Each number is 128 + 32 x the weight over its row's rms, rounded and kept within 0 to 255. Layers, rows and columns count from 0. Numbers have three digits each. The size before them is the row's rms in percent of the matrix's.

# layer 7 MLP up, 1024x256, rms 0.146, rows 593-701, columns 128-255
096:139125104142089118154095124161135132171135124128086160148118118111140103079099060182167072141037121175153088088125075087193107099110146132142161163132173138126162115155102088087172103146144086127149194131180191137121116156098158121108143078148119092123158157114082110119180135066149121149085160161062096098124102125134125120122077151163108159085090126095141104143113124187173114101175
103:179138146127143116144100115140088136113078191109087164095150107104081091086167115123124160157161150123100099130112139185101149138152101095124077093110119099118110154117101093183140197089186121104176155120165143122122185112124151151138056128132189179098110159167137093136192119071122152082134119148097135165144133075126147154150156123209190084144147117135164141146124142131090174181152
102:102167086122168154126139152110201167180166103172089155100109160147125148164173096135185143115061069111119103161101165135142180166128118110123138151134155184138144159162090203182111111132083136102148154133191111094117105176109118147122088170135128071102072173159095123142104178060121161094100130136107087136153115099153121127158202120192170079133151123048139175103100127184089121122152
095:063180086143085127176120114122162134124088108109134205116064107121126113078093089156144086142148071179146110150141126155141128169092108155182182188152176094124130102088147142134197143116103153095081124140138107098116117149165080103162127124154087149112069117034117161080131107150062109136110147117160118127133165076111110146159129129107094175186121099072161106114139089186118138130139
100:140135132140125097135147130176134138131135153146178149077150178121083091135155070170118082129116124095139110131094182119095129110124163150150126095197117184105169126075142156082103070153125167179078131123111100132158177095105122145160134121143162094079169087141138059144143144121135156081101079110078101103127214087178172156165151189059105145123120183123088125168068115142194114139148
102:148105128139127156083117162181153139151103108098160142121149159097129129122072146141113149097105136116097146126127128158129109158073177108146134094151143040187070164125134111133155082165124095114120129103110174094150168156108106166088094161134148081094158191166106168184092094096139129177077224079163124140171148121133133120095133077111190048151125178104138110120100126158113167094139
095:119127180122118130130110108138117143120145063177143091204167158171193127166126121118111091180151105092155140106134119146125099133145194120166140098160092111130136107106124133117179131092115174127136109085113145150126161103095118097124168117175174070020091086085118080135180142120173164097121146157102184130121130065097147053130124197061088109087140120179126129117127193146086127163137
092:143087125139159101100127186092072066180120209117122153123125117153162155061095171140161117160139126131119137153117147111102133101118144097127083164098184132090090085141129088125035081134116134163099128121128128108113102135155099132142198116130132058113192100110201175104100148140137179126139113074145130162178154148142166123137152084131087191120157132127186178146143190113130069173113
101:139082111146135117122120096145122063129163114098125142108091110136146104111113128138147134090174116171148142093054138147132137091112102068098117107151177144145105145177191154088125096089170081122179114112061092092141151152061108075136069146109177142085131140106196175142153146115099111129171135170126090132175103142132130121135151144111117147115126121127169164164107139152139156210144
104:143120108097101175095115070121121120105098088087123166096132118121109096085195085117144069148117105115093155128100155126118064101141121131082132127116140133109100137189117089113071109187108119162128130135112124219138118155111083114099143121085098113103145171124159163130134166119059120115096170095153146140108208152192110153054149108090059131109102148124164131123164112143126151152136
130:137114102143118128156130140075123125117147072082149140130104118093138111081095137113065116128083128148118163100148116141109113164155137193107105075100118175099183161131121153101096102164157121129147182114098079152104111182096143125140165117155159145162136165145152136180114099164132148111167158097116197109087168078185149086089129101064150146153178169119136187132144081143170145103168
106:112111141150144127149168111135070127178121132185169194077114122147154171127129137183160124184081146115093098133193173145152125100181099052150149097122117158157127110127098126077172124132110143113088162117112155106084208084131113131186188136129155127116155145091124129111072143112099085097090115160127164141103170118120098130104164092136087127176138176161065113133112171189066128102137
098:119110158097195148158140107093087142145125057105109097107133109232082148106158120103073161112135098116064099190138086134133140118141133117170113093090121099148133130098100093105123178102111126101095128129129157125126119127108113112085095148139133133126111142112171094148152105177136143109158063082111151182089148101132235099129117105143073094125160113119106209155075112098127190196172
103:097126150055168122106129131113154136148107161120141107162087093139156117125129140140126083174135120074103180144189115100173107136078106066188111144063124081115106144122147107122127080156127085128132114161106180100131158117138087174149136196060133150139120110062110140142103137139139138136128151176196105145160106124111080158161139148200094108102127072112120111141116122074117098139113
104:120132103096092069052189133198145170181146103166126079145162087193138109130169113101117118166129139149119175145122119134138084119159104221158133142170113132105082136175105184095105191132102110143088117095153073120139063104100114096137151118194169127143122137170125151099097156176138156159173128128116088167104106087125114135089156082167080129084146067068110074105102126154122138153157
110:115140146158110193110130122092169111106095136149088144163123102205125095097144142161116151057103153147105128183116135147110055138116120147089104144147120097121100072127116064144114117086215143094068174128152156141119137102143150128122167120116130091142105112184130174123168125131100068141129168090121101151129186152117159166109077125146174109122092159181127073068165093116120160159114
099:132074145169154141136096116125129128112137108121154145165156139119119078087117117118174145156132176122146120138117132113159106086096198083122144135126100109128108142119165078060147157118156112139083200100083114176156071131166177166112079082050130140141177182116107164183113135156105149134134170121116148133121121167195148111140115180119131106174162102167119113173136111144113122064110
092:141097102144136072134162125124154137199149066121161103111085096187122125149098112113092068163080081150121111102133103198058128129064201041093215149173171091131126152097118114071095147161089164125146095135076064156100145119062108201102175136126097084149149100128111134165181168159145093098192146085147134096121082143140096113120146129175171160111128111125114146114126117134140124134126
104:142179095081139156198161180149082119076074136054118135090119173102126127147169107099170124182083149141180172111113148117086119133150124121141073094162124142126096113140128135140166191134167130152114105195125155087107137176121109168106121163113169151144104151191140177171103095122163055103079125048161126081052157164129113145077147133052107082153146055119090109158171168078130168107102
091:182089174121104138183114131150112116148151077101165122131097108122124127109094140156129127133161125166130136137115152164083120108131135111122116157137136169171109121132124139175077182208164094129131161141116117116121117148063170040156127094083166097104169119063106092175132150118126133127089133071072171190065139114126117133109091156120126053165104109156128085173147107141169152122117
102:134150178191111132156146165099165092124113106120152159148102117131195120143162042097117127160124144088060128200161119149171080127125174134168076159139139098142117113130138201117144142102094110096141123194163141132140093114081146127153168140099122118107162082117109165105119138124086176093166142137162116178152065139073135119149167079106151145075113103134101121105138119106098121095092
104:143112141142180124149063105080135114120173063126165127154097115155143168145068111136121078105104104108089142167171148115127148156168162171127130129146123086160061159116162136110158089136161117119109170085105119145117126146099206150169109067180167091136197157115109236109124163120107168138088122095155102133118074181118095124114104150203126081105170129143163124163165063163086099101154
093:077158134130105185099099141116110121101131116084130144156126206124176117150091132122124136103179104081097111131171171129047151080135136179149093084130213117090150141114110151144149135129059131130093109085149095157134147093139098154125156130108098137126085096146169129123138089143106116146139128071157121124123131141113130134144158080123116121168091104144107157106078108118095123157099
094:135078144228138136127112117189150105083112182071125067111211117081142133129159133160133129116094106127094110124191125068093159109159137112194093101138178090162127156157117059113110154157130131111118148109184085089158114147115109107098109164113120143114182115142143104112095165109122120129062116115137106174147158123138114189157109094084165136184169125136112128086091124190113115144155
103:143090157091113084141121074097201101171164129150124078100129159149056150126179110084112113151120100149121087096107129163148097140159170121176074145202089152120115151110180115142069091146142123092139092076171105117131083133155133185094121135095150080129122176099073128164204133168151154110106122121168141141094119087089143113167118112147075128145079123131140089129194097082144138101092
104:163150149104102171135184091108149143178111072150122131073112119093125056122115080155132146183150122103136093131169120184106081104093141139109166116089179090154122101128130135123158094114134105110127143129067146149152131163145149161106131123102068163090150114109157168112096108144074105118096143129180110179161126151143180179106211173126150082189112081159129143162111092155158102068140
105:165180094112082126118247089129145091130160133153152137135125124141153111138166176144187121199103134055095120108072162162095105182204101162182162120124164086128085114126153121127123183129108166138103179137143115088172109141153096107188189099166131142142106084136153188098152132120154092122102180135141138102131177118115154145146122096121152139107106184146076108103135126066093122144086
094:170111168100137187124086119143106084169154106097149182156127125105138146149136104136168122131105143093112128173131137131139113159155142107147027138170121120172251120145032174110112126100135131133114110120151130103031142091107134100102115138128109089163146122125135155158134141141155128128122114120119160096118182182159176155123147155091119141098166151227105136153113079138184127112116
096:090106097158158148155171087107121134109135154090080117088137148101163089134182156153103091118108151125088108153128131131198135107083164153078141155115146157166062119054087148099110101135205051179086087121124191124130099068127086149102123163122174134130141180153130159138109131150190093116150138125133109131148195149098138123144140160130143111124140106184180088127150101191116151122133
091:107082148107152126076136101113112177115127171213103194097201118204131174128183141123145091138095088142104134147068187074094148134099091140147107077181109118172122107155178092087144109137137095124165126149113158139108075138162113174167103132126133135125144117120158163139149142144081072137181151156147141103165181120100139119139152150102163123123099100164124091116166153143081122214168
098:164120123063124129115148106118100151125206181151134153151101085114119098124155093181127129117116099153152084134092155146111085194086133139133181127078157137130132188084123121082118098152127110100082158177077130127162177115135144090121153130146149126178107159174063135173199115104086145169155187162211118088138138124150123169096140048160152166149084113114128108117139149088070086165135
096:143169138129115109137151071089100112117105104086100160205184132115118130109136136067114102111099136151123156153114166139131111122098105109132077086109130171150152160130107142140076135108121119081181203110149117175150139084101110105129180156061142141143084072124105128118100128125141118087090170105165106135147174139160133175075192141159139159167142175137136163176090187123161187113197
099:126190159165094177123086107121142174168120105113086085149151092184067129124158100132180099160103132186160141133160115132093104124102096137137095180129182087098120142130158108108130114180153168140126128177162122117062147109088088107091091110139117189111096124135133136101140157086157142089154143051165118126136154132098133114095134128141100150177096092064179112183141080186159135084132
104:197136099139132135138158134161171111095169150077090121110117087174156113121140170091132078139187154144133173121109143124108152113136136130154207120149126151097080135171098131108116116084143124096128160170133172115108160114091092125100034172094136129147089104110174128102106079083088092119151118116158126135070115135085158091137100094113204098075154139123106081176084059180138136102107
108:136144077100134157095112160129137147071136151120113134067097140115093096140161135107045103141147119131113180077150157079143075120083125120154152136102128131130160123112098147129133163134133067157153111100128119160153120165141099149160121127138127111068140108123110147111173127124114179160147082142162121107145140138118210107167173146105155118142141111120170131056119167111118118142133
103:139103122161127156071138103072155134137107085065165165158137132132152085136130123100133048091127166167123152093121115136161156126105132094136117158131088173146109110088117149139126135157131155128111164153136092129119104129139140162153055107139092110122047170204188111089155097153056108126203125169122120101124096058174098150132060128153113107098124145121143082109097033090123158175137
114:148067129125120139089101071151168119086079131138134131123107181152109126108175097058116180043152138137064110109096068119110067138114139124125164220128102143176154135144091111142134122144167140095109103118068111142134173131124147139120108033197157165145144122079082125121128127155105181170105086126160078168146121091142076195182139134152082134147152049155084131159186131136145118111160
096:101157107155070168075141162073139135139111090108115162176162112094112152172102130179078158163092161128135132185097099165102091110060162061163089137098097146130113123138146137136107135163090101122140089134209148138134165077130143143120112179125129168115129129150065076134104133164151191141141124115104086175214113157148166142150160148162102185158085135099128068091068136115096146135102
099:160146099154115168095121108153193142146170184145159143123140100104106091094114133159158110126087160165163083114183117139118118114193125143164141120141118101137156101140096129180187098123108103100095197128165057075182176115120107157108098180129126103052162140152206098106096058158071159108097152116144148156107107111139132136149141095118152144129074137064124131154103130096194138130124
091:075109099101140139128166107121149103148115147124154140130141136083090149096101183141099129127107081130166030099114192187109126144158118143134080141096149138160136158091092088101118131101135096149196095159197141201130151101086113115136066136186195098158151139089163074190106094087127135155113100072153095147150182126079099116122110113106079167118148175135144141118132075177086099097122
086:155103093124112108146168104107192154151102113129097087163142204074079104090091081102147177179156103096177133146136159140134124144151120089135087172160156142116068176117121093162123153105103116122117126110154153148181187120094141113096112160123127042150127173110149100154145129140123140174114145121135166121109099140089137142155121108132140131157136111155142164126099151112166150090112
098:103034080115123160069075215183095157177104174113131132150133109083117176131114175169108118078139165146105136123179113104138174170126146127107155149117156126103128076156093155092104130104151203146140125144194164145113126059142080111142082090101169074123115105077140131114149105117139164120106094088098152135158087106136120121121125110130112118085152149122132128171140077136107118094142
108:136192084042147160112114056157151131149095095102090147110142107197143113197140133050131114171109080194079137125125145170148145097149184126132147144121104139188145128155152086112115127138134050184103172066145144222093114111080169175132096152084161159095117145094097130144095084153185164124120155144099107112156108146143140055155122156166108130091081129145174162155112176133113079160176
098:142116178107172139152150111130114111169107123133089181109109163154080124163092120124164093099131161153138106118070066144145089076144123096149113088146108135151095115101136084092129137157157159159160182117129161175137159158121124152112131166152159168131153128093077157113170069134150100150151116112164129129110091163158126068083154104183147117104136125111144113205137082156156064206136
096:104106132135152132149147151164097124219068149134153129148100115105172135181128137078114139165090110088079101157116127116155141148107092115136109140184140138147116146156107111095211093104163140180160203133134172107144072130130156150130139116158184125169124165175165096089149113154144094086107150096169149090123114148095114118087142118168187141089150107175134120114158200089158160117112
102:092182182119145096127108158150094097133147118094132123136125128143097118077139127151130107117153108105122149166137116159152162098088183120082116126110088118131142152131080176134109152181080133091147141091168111132124139120103076193095184183127097053189136096120157132157089067139131087165103159121135126145137144178168061113155126104129154118153130181141119145080119139150157089164068
101:149118136116188160137148113139144142112131115117102153177156183081121187089138068115123114150071129121046135138080133200091169078137208084139169140073114073122152130088135097101149144167150109096136160104104090155119151139137106151113114124089171124124137168108120151119082087151085130107148113134129115115113149101114146115170151089203130117072102092104109153152152153132137191111168
102:073111106154149130154123104135186089175143143084195104112107098126159132108169125125142106111092106145179129107134145076139072099126122173109162133128144100135139155105207156189107144152130142128150097109120156097105111107146121176105146118177099168107105099030170125113119075139149145096143149136173151204082153151078148133079095145100104124173150153095136140150108139129169116128100
106:113079148127149101103072168150133134095090145127139118121132095157183079151131096120152125105164114118115123150158129147084125026136116149058131147133080149119117149123179095169130125160073148151087100170158116129125157089148133158120173168110121110137124077148118118118131098137216136047099080135171166129172133081110147083062108157095114127125118067139184102081029124075142133145111
093:134199130114142120164160145150106106139101082099146134060148169097144154118118105114092213148155149180085031134128130119122186039130109082157179130140102149129078128146151081101166123145145118132144121108126144121132141119133097216074016088167164159112159124056119170133111127144117095106177151065155146165099136168151203136081170118109103136175121099194098145125131142126128174136154
101:151132095120150162114125149128160090129145111106121119058120128168114147110121146121141093135099168114115062127165087135109142097160176137121147163084130071090090150149065131139135100169096130163086074065125099159130217111136095111083181139151102092161157111113154093100126113091116122116170148140105095158115197066140123101108151119130168115070133098055129125190126127147079137151088
115:095108136134131131075139088151161077156124131081080145153127138105167134120167108132132119161129121187188147164070127077081104072183111108128116141166171117126161146151073147135131162171081086134150084070138126148120130122108138155089061103153172134087141133067126113096147128120129213133126116133165137161149135079127098115134192110148146136134149130127156090142157153154149085110152
093:114106099131109096112124186131152125169102135171139122115109122116173142170159173110116146132158052000131127133124158175055101080162155150133102152145104057128130126126127133123179093139075073155159084104133160128127187127107158113154087110170162192117161132088126205112138144109108105094115110132191139129167119193217148141135104102084170187174118181174135140128080159111115157175147
093:091106165126207127116115090143130143094081176128092094141106144147145101128136151151131114102101125057160112130101154154171146080140139140157091082086185139148089107139090148126141135079100113102177133133146085153146075136133105133157113078139101091117158125125146134167156080112122099133110149141119127077122179116147142169143149106055088104066132091149077159117101157110171151136146
100:172096104147053187121091156128056141111140139136098129106071083086033158131136112126171056091073146078094137151140101082098166136109120136141161082143106142132144134138192137128146032128085114079131200151138172171101126152136123084106136081164127161122123134155095124164127184115142031111126099157147102122130106136176124139127115184068147148074141171128123150120158155140154097134119
100:165101110088131098123111078120132087140130177134151128123120113130140124088155157106106058111121133118137134124112155171077113074165133109133104132149092053070159145148116114131143118093185135125136103100117140096134155179211097147155089102104103069091139126120076157111136154131112169149139142094122133171155193137126162089126124138152136139100073125166147084096071109125087132093105
107:153147149122148139107144137148103097118085098125156111054124066169138138153118128106059180112125124177115128074178046095128141142093138105174147128125109143139121113074123136079148129134200118133097119147093116177105167106190150148149175138137149158132118144079127116082130162167126085105135142139085153116140157121080135159092108100117098154060106161138134137113200101190164114114129
124:149106125200127117137109144122097132194146137106146149111096151167074167170121168134126202114165142087095109150154122123126141157098134143120139144190151099168111133216133131157131097053162132118153197091097105123115135111080090100127181109112164156105123120146155113107087183155168115095197154157144178097114149093090186105093155137126135153130190110137153118165081156118156134084070
099:138115146112141121106193116132092123128109123196049131104174154144109146165131104174129103160170137147111115208135107147119119092129115083080135061090074129164118113143089151126089089146147089123114088125171071134162125105140200121086121148163171114124137147131134129167111137084124129178114171112124073133112160057150157121065144202117077093156126128108193165132091172092094152106114
094:122180164097123090178092103126095090137160130129079075107129160138180120134146126083131108126113151129072132145153157125076077113142153061167146147097151107120139175107149162130122159127170148113177096085122131104127173136118097129131116090125163099173123116147144163156123120081100090115121116146074127113125136145139179103151132126153075165111141067084145134144143137083091151114136
103:096151143090161172154083119142150134157187100116131135144142095105122166118155048117126171156147131123109118095152146160177098103110153112151152088099065162164130095118069111144125139125097112118097131126139038148150176139078129109122106079127102096084097094138161144071098146116121133161105124132116078149088161134100127031092112148159034156094133170111134066136105114144156159109156
097:131151072126146144172130151144099156101102192172126127139158168150081088130119154129127121132167117102144151156140153093067095151078148133146126132144129092086099116167103116098097155164177121169100169072080070105062083147142155136133112169159145090105170157100152127097085147190078177135117143146096173130109139184171111146144135148156122110085192128131087181143087109109117145095177
101:051082149159125121147146165146163164105122114089132152113105158065119089050113120113104091099112113113104123094191145141119156114151137116118116083191120118166133155134054133098085151125083072180109234110114103100132159136116128119118137157110124143164098105080126150113123143169184158101182140060064157136157110108137172141218108141125080124137143089093078081171165140098113143120117
097:148145128148124136185140126150175078094173106136150160088141138144125099167138113189143151143157126136171119157039162200125143137127132129135203076145104161116089114087039174091136096099141144179064185084193087160124170136095127127114167107163153135151141139080171087132108090163174101158135164122075139118093154135091162157145160121168113130141055121127121127120116155122093148114090
103:080174087123166142157134084148186104149158136162088086132099121140160141135133124174066138077162126077129176098122125117158185092111138133152138062117160147168124220150155145180148171174070093123177170120092115155108094097123123169192174175061088115084065158131146203118144128148160142179078128135112145114102119119119170162093129087107153093123061120126119138126078090173072149080111
101:133136126118136101176091157188164133103123155133150121088097150115108144159155125093162124141132116161131104118158174154102160071158146198191138177151119150090106140172096106087094096126108123101075134081174177057149158198116116121138075186101116110099070093127142113125119104095136115116088100131121075168102166124113150140110144091189148100111114050102065051146116103088141157132119
091:150153123114160147191149106145157145136134078108130136114117150090104116164164126118100064178135129146105100073113159072117104118154157160102199165067207148144132153140096113092162130144093159172097109143112076123129140059131109089145140155115143116099174105138140076122124197059110114081146125172126167198098051145123122127085156113173095182118144128173137096066060119187156144147116
101:123162108143101100076084132106070117068132113183148116177131094140195085088154139110082136128086107161121137149154167103193170079182118125111150101144146170159123124132131127174118180131114042163194217126129167134135128133126109157098155157103100163133164062082129151200190095197111134067085095102118161123164133058195140117155161131096130130090181163112139082126153111163135144131104
091:179127139145149090143135156149117156095129140094114104084171156141159101087103109138063111211093119087165125103119092124137113134133156122125116158112121141222148110171098109111130166118164169155102084091166107094162112102174104130150173102195169096174140142167198117109148136081125114057069151097053199101164174189125088132117126084160172125153131132119115127096058094126165143108152
095:132154096129123107146139118101149166125117135114084126075077171093105097189158110158148130112124094128120113224108074078106104119124112152106122113062168107147154141095165131125138161121112075151198097115139122099119098195128150136154092124174077148105082102149177138192093087133127080180172156133169145167089115158162156170111154111117166101152099112119124135164145100149091213125112
097:149134184065143119179029127113061117149119154150131085087116117128101119152129131136158114095182134118227126155123141189054124117182161099145137149152107183180113135156104167141085110154145131127130095107183103121128111142084105157074130120092107164142222148103103114154125125193140144143112112124180106098148123098141137162129125127121083105197176142066131131130135084086110154065100
101:127165135180105144175146133153100192149025136117147105119103087154117127175154109121149187200169116105175188126150168141158192172138127123121079090140155176104065099143084171109099115088087115121127111155140125128170098088122126130144172146090148170132129082082171070076185072117102116070100145098110086152077188135173163093162185149107138106133146139122095089109165103156067134177098
098:088172150126120087125073126147120119143112113123074115113130124217082179184098075127169163183123092114098153152127151105092096197151093101128141168118106170172094070111146145155170144136100161113113164136128189165138132210109160130100154136088102169150177088144137168163144151099174125150099168151171100092138150156134149108155146109077068102111128098098058127108200097168087116135095
107:136116151136116089122135146117130130129116077132122113099139060106088139153154118183062090113139091132084127160111073110097169092101098117126182098132127125152132102104072159083206178137036100109079129113157184113148121180159131143181149175150153148133115127135094142121114072136173106110125164168101158167137142138193143083062183079068161129137163164130126097085113135142156115109155
092:069140069112110179122125094107133138186094156186115111164101106107122149104164062069160103133080101140128204162106141135147100127110111125121135124175220137145168146120148055122062139141093121178157120126070050084129132113055156179154149138141124112106095085099141130101136208099097107154128110108119138100149154173124186121157165105144158134086074113121171119107134128158063148106099
101:095146129212133167129168112139142122106116084199104142106086086176145080130142128149147170161090097123105113162148159165195109115093119153096174110089140160151114162084081115119138141136130183102111186128132069038170095118147097191166130141180114073121140093105113152148140154124108112122175128106123127132129116110122183191196117141117117135088110092158153114143151085090133160168105
096:194116084195128141077098168164117114156168119157137111129126160154151107079142169120109103087205141131109155189166109141141153129184092156128141083116192136158117087175077093168138095127147148142110113117143150121105153116164154118083096149165155120108136149152172060071104201175100082089116149137094200142129147050153119139111208100059124148123146083089145159127159179126079095124146
103:099086084180171158164158128088099127072103109074116171204135118105113135171060171116090151116129142077122137176138170145133177128144092188143158136142094113155117165149069150081142094152165128116121139117137111105126179150188121096179147121153127117166159111142114134132143096088110141121091192187129175100162175129125095192166097163140107079129136117179140134154111119121164146121141
110:083105116138129119134079133156114135123107180142116110140156120131235114136125050130130162154092129092080112173094122135117098161069047108121149131135122180130189125098173157109153088168123139161103123118069168163107113191097073135130113145115100094138108139103179125140153116116129133085102098139143158088158120059147120114115136162179113130112153124157142151135057107098112106153158
100:069110152147140076117125202119184083088029123132135148131096123094121113144135128124091115120136062125137103145109123122140167100155093130137124142105091135152118105152129102091136103128135119082177166106147081105097168166098120153130135153111125151104195094176124134094090192143157144135140148105068138099121143094131157091136149116159104120149136117069148173154095106103084192140126
098:167107121117128129098189166102164092080098105183081098160090106097145146090135176154096132124122114103130093074189108136157127136139138192145100114123133174156102083165082134205121119119071083164113149143155114151075120145190110079117066106110107135052124119092186091172073129184152169158136151155137063121174113150105141088152122129127127091102200102122099132120092150165147082163163
104:121136130149124127153161121173168183148099078065105154089167130108131072067138133116169133058104102030062128135177155148157073113144148121132090105132143066165105088080068101116156172116126150126083166122097074139141083130119111084074128149127174162144124152167108089146134137133110141120187125173118059125126137137175171198121136130129170150195161137077088111106150062163138194118154
100:128106120130129148120125200155137080049150088127159149151110164087148149115125042134109100093147159142178121077111106156136214107092101160089104078131136110066140107092170108128183090104162153155096099084032105168164102104113180182121091147145113113089094176123162118095141161171079201110118120099107089160150146081163154154123177172138111107098132097086119155143133125079141178177058
105:114123164177146090111115116099103152138133136139195101097101202098075154183105196121118129137147156133105139164088128103110177143159150167164104062180086117138157126192137181126126136082175101099041159108182087096134126146116112114140170133145133113094178099161168142156123120123152136104149089097128142135140141139040120157083157118098121115182189143153165075136087104141125139064098
089:098117124139094130147228159141146181056166140143105142111162143124053118194109095098091103136139101157109182131138137088101124116103127138174111126151132156128117160145118075181088147172161128129134137119206139164102152095177109099077115091179165119101162083077156111099124163067115109109092148141100116085092099110128158137084169116133085168121140099145136076197185108116191113128088
104:116124170135190138089071116107154119142145131087097151161066173127121126070200135154144188154163164165125097067141132131104154132148109108087156121113162140193096070136082116133147168180099106132091127164103140146103134099173176139076106137137161070069148159114152117129139118094123165089179132155163157086103088094116142152125115140131136158184161103175129166119110158154150150129109
095:097017087166112182143176121154152049136126152124165124086094143123132144083164144158147154166086164176117112098147149061087129138120215168177069138161131141101161129152128160173099143152145114132058108122161081148141122073084154154115079141106152174127079145163139191138101138058109074115088127126138158130135115110100122109110107113159132100131118151126118165102107086123101175120106
097:137156126105141121147076183135107106091164107170073108083134164157128120127112154175158144132135170049178080156142112127112161136206097079090106114184095119045168139110087129101151137105155137125113158116155098154136134095182157097130088123110170156099190076158171068119091067132159137110112135136180143088169137119135137151115130088185129106132130113106070168099109169178123190134088
099:114090132119156112171142135132071134157142116132144175073099120088111138096105116135144106177102134157055194149074098123133090172109065104074166176166161105127166119162135070142065123189098178150172104134146140099161177117110112148132137158108139154202119128103123152148151135087092188115134189177124078123099138135139108148173188181097134177152112084087070100082160142153158085130097
105:092161077127172106134143153170137139136117142068167075078159158139108133098042128129069117084094160139133155121106087137159091122144064105127138139078130088071198181117175190178101092129173124147163110076139121134115136087108092143144116098173098095067115155144107145061127208087087156102196130136144164114176127136150104084192189072126121116195113132104084121117198036135085090129105
102:166151103111132153139060146110124108174168130125156161085101113139138112075154101122092155156119164162097134127122094047143127120102161161088105159097132110123161147076120155098171092130137177124098090143164137161143137092132143141096171113132136152123119113102147111143138104155097105116161126096149109121126115122058116198136062140090108097114147106062149122128117149155123124077142
114:115115130138132105123167106121127112078157182157133162027116136175135146195136105112137141189186136067144102146128075126096125137153113099090178113084100171192111154131122162074119127101102098181134108112156070174138155177099076113088162105148088112155170095110167109135151100114117120104160142105207081143114163094103184146103166152172157120079106159123093130153137136146112180133121
099:101112124098162199129144123117146115154080125178117123112076112092122091114179082142119088176071134098126090144092095085110147186096129144094129138129129184137158122117118163112194203164115132169089117108110109108140167128112148118099122118150130109110171059159105088117145135194116131104155143122129113128120199098132123157073138132174124102102071127090095167119060163058150108085153
096:128062154113109142098136150189103112111119129093136128135117128141160159148118130118130130116160131119123131147163170013130123136142137091166124130146097112156122122135164129147083158069154084087110133144133111051149129110130109147114179111100114119119161046128096144197150133142117207136073158137083100143143179172133160172155069111079102070101166110167185154080050146093106086083160
104:128154100133145161162144124100156082121083126118179160130085142154170147137124109157073126098157098117186091095152067081073131137121153110121106125128145072093177093149173110097115145157135090148148117097126167122038144129137099135131092083132118114121139197081133105150141132121161157110099148090115143159102179103088094121194143112114158129123081129116164164100151103109087112125068
104:132121103161129096119119142108110134133115109133117119118162121158163175067107101068089158100114145099127062120103164128093123160137134157106120087112148136108176119100058177147140143155125096167096180124100060158145091161073115119122162115144134156126123194115127146149139101137121136147165147072117183092140146083096123105143104186138171135152176167127162149174157078171171114101136
104:158119194206106098106118151151128134113120095108174164112116131114108180150093161127122159143159060164147090145152121096176095080116086091075136111128119113128110138176173094097117107147108038116109097072117186152120136106103094089082109067085151124166112003144097145119144136162093185113096134097148094148150132144134147109165134105129174142162179208120181168096114141080130107175085
097:145087091121091103119162179111163142142149129112115149176187156120156123117123062105139115131098140140094101116084116030160139141138164143136106131124149161117125099121109121134111156209118133029059068143141152106117121125163146134136096142158148153104169152169124202156082099201117085068167136135149134133133166124108109161166120132127143120175110065165110077089120128126126199162112
099:114127165134120163143120152129141097144127136126098114119103113148140098102117119144109212154152132119104166166111142124099149127131155081098107104152185113184158144155122091041064168103032103093155140176184123212136162134120129091088109169104121109121120095142130144109138115150107131166183107134159109097146180122102106140127162139148117086164116125146093118092122103220117146165151
101:126116119111154134114154094114144154116096092102135114131127173161142085114136104132120112162114129109116152172171112123130095109094153138109147104170168110177157089137171103167136144091133142103186149176098094167140117075068105119102138153099133178137151109193125123110180088114125117099161146132160148181175220124076146161106147142125061126144085159130130108098087094107064115061109
100:113079101149169136110097107187171130147186188201162139096059084108066144144153091142098102145116124081129115135102161109088161085153119178166133145165118124065084104154158175067118134113100091134146174140094129115130137128127132142161169149061067124067076149095162133116141095162139151182150174106147151146130129080140111099170110197191115137080108116161148098102098107133146133111181
096:151181142093150108091129073129160124144102101173090127111108109118150128101158110169180168065146099142201073154144163150129067164088098125147108113097184123165091176149079100131113141135152171153114196154089110125070135136114186161103149125146107095146138149118129164140129135165109080068140189137080097147144142168140143160102123088164097147119107074129140089107084157103072101184092
090:143137199075170100131143163128118137157107066153119116154095145125133126105127099092053170128177114095171088184172158190205147181097215150140153080133141136133131162164122091074152128126168133210158136154110159114112194110066150105122138149150117113130134081113106112124179135143150125130164105183127142148097146125125085141183134119114105070102109163101081157137086123133177109185173
094:098131084205164078149109161147103118161135089152175135114089127116088102099197062135111106137086093109160128090127142114145134072150074131181137082143068116142094148144081141117174129150162155117169129173153153137150149138124149112092135197112131139099105176167156155139110133146107102118073069077134160121154108128152151124116142132130180083170201124097142077159157104139138112100169
101:124168126176149183111111096122150137150118122127128126161143105183092164147139137146164117114087157094140161161155096153106125162105139114135138101125165071122148113096135158177176126127175108132119109140084168104153212128082096103150109161166207109166117051166159114069098124103090201076073104154156168144107209137157134142119142150148084102107184129137170107151082120162207141137106
101:107118144128073146161131089107158103156121143135126161124144128120171125159132114113111144099124130173148133097136152093143102166157084093098150093103157123145105101050113157147044124093154075075165120114131117115066112110144099148109142084077120098153177109095172159144114136083120155128149160197145161155154086179175210097224188098202131171176134110128144120079148099095129093117120
104:147124129146171168133148058118148124162108154100164134145095095122101167181112122120188111143178189162107082131116092130136172194117136116144085117155094127108089179145119017132149130131101137112114103157203089105120207075125159094174104199118111130095088137087142115148159122101122170151111084164120121116163143116119088091137159051083165119156125166122167098155158115098144148137149
103:112138165165045100060117069181110159142148143154167148106117158185131104139127114131158144144093109102104124132121095061115094078180089120218129178138173120149184112173141172120086156149127064101170168096188162088136129140148135102119159108095167149112162102176154146132128084120145147207118098151160075187123087196089104120103111104153123161182159161057102076117085114155110109144113
100:092106113178120164141163157123140185148093101146152170121063065119132134168139133158142136154091079135115135078153069040152074083149131107141120142145104121153131104080163124044157127165154133133117118125124147126114131069115133158158129111104115164077120157057149140111130204122117164143048149142122098064119135130154106096158111186103134161176112087166106113122128166138101152135102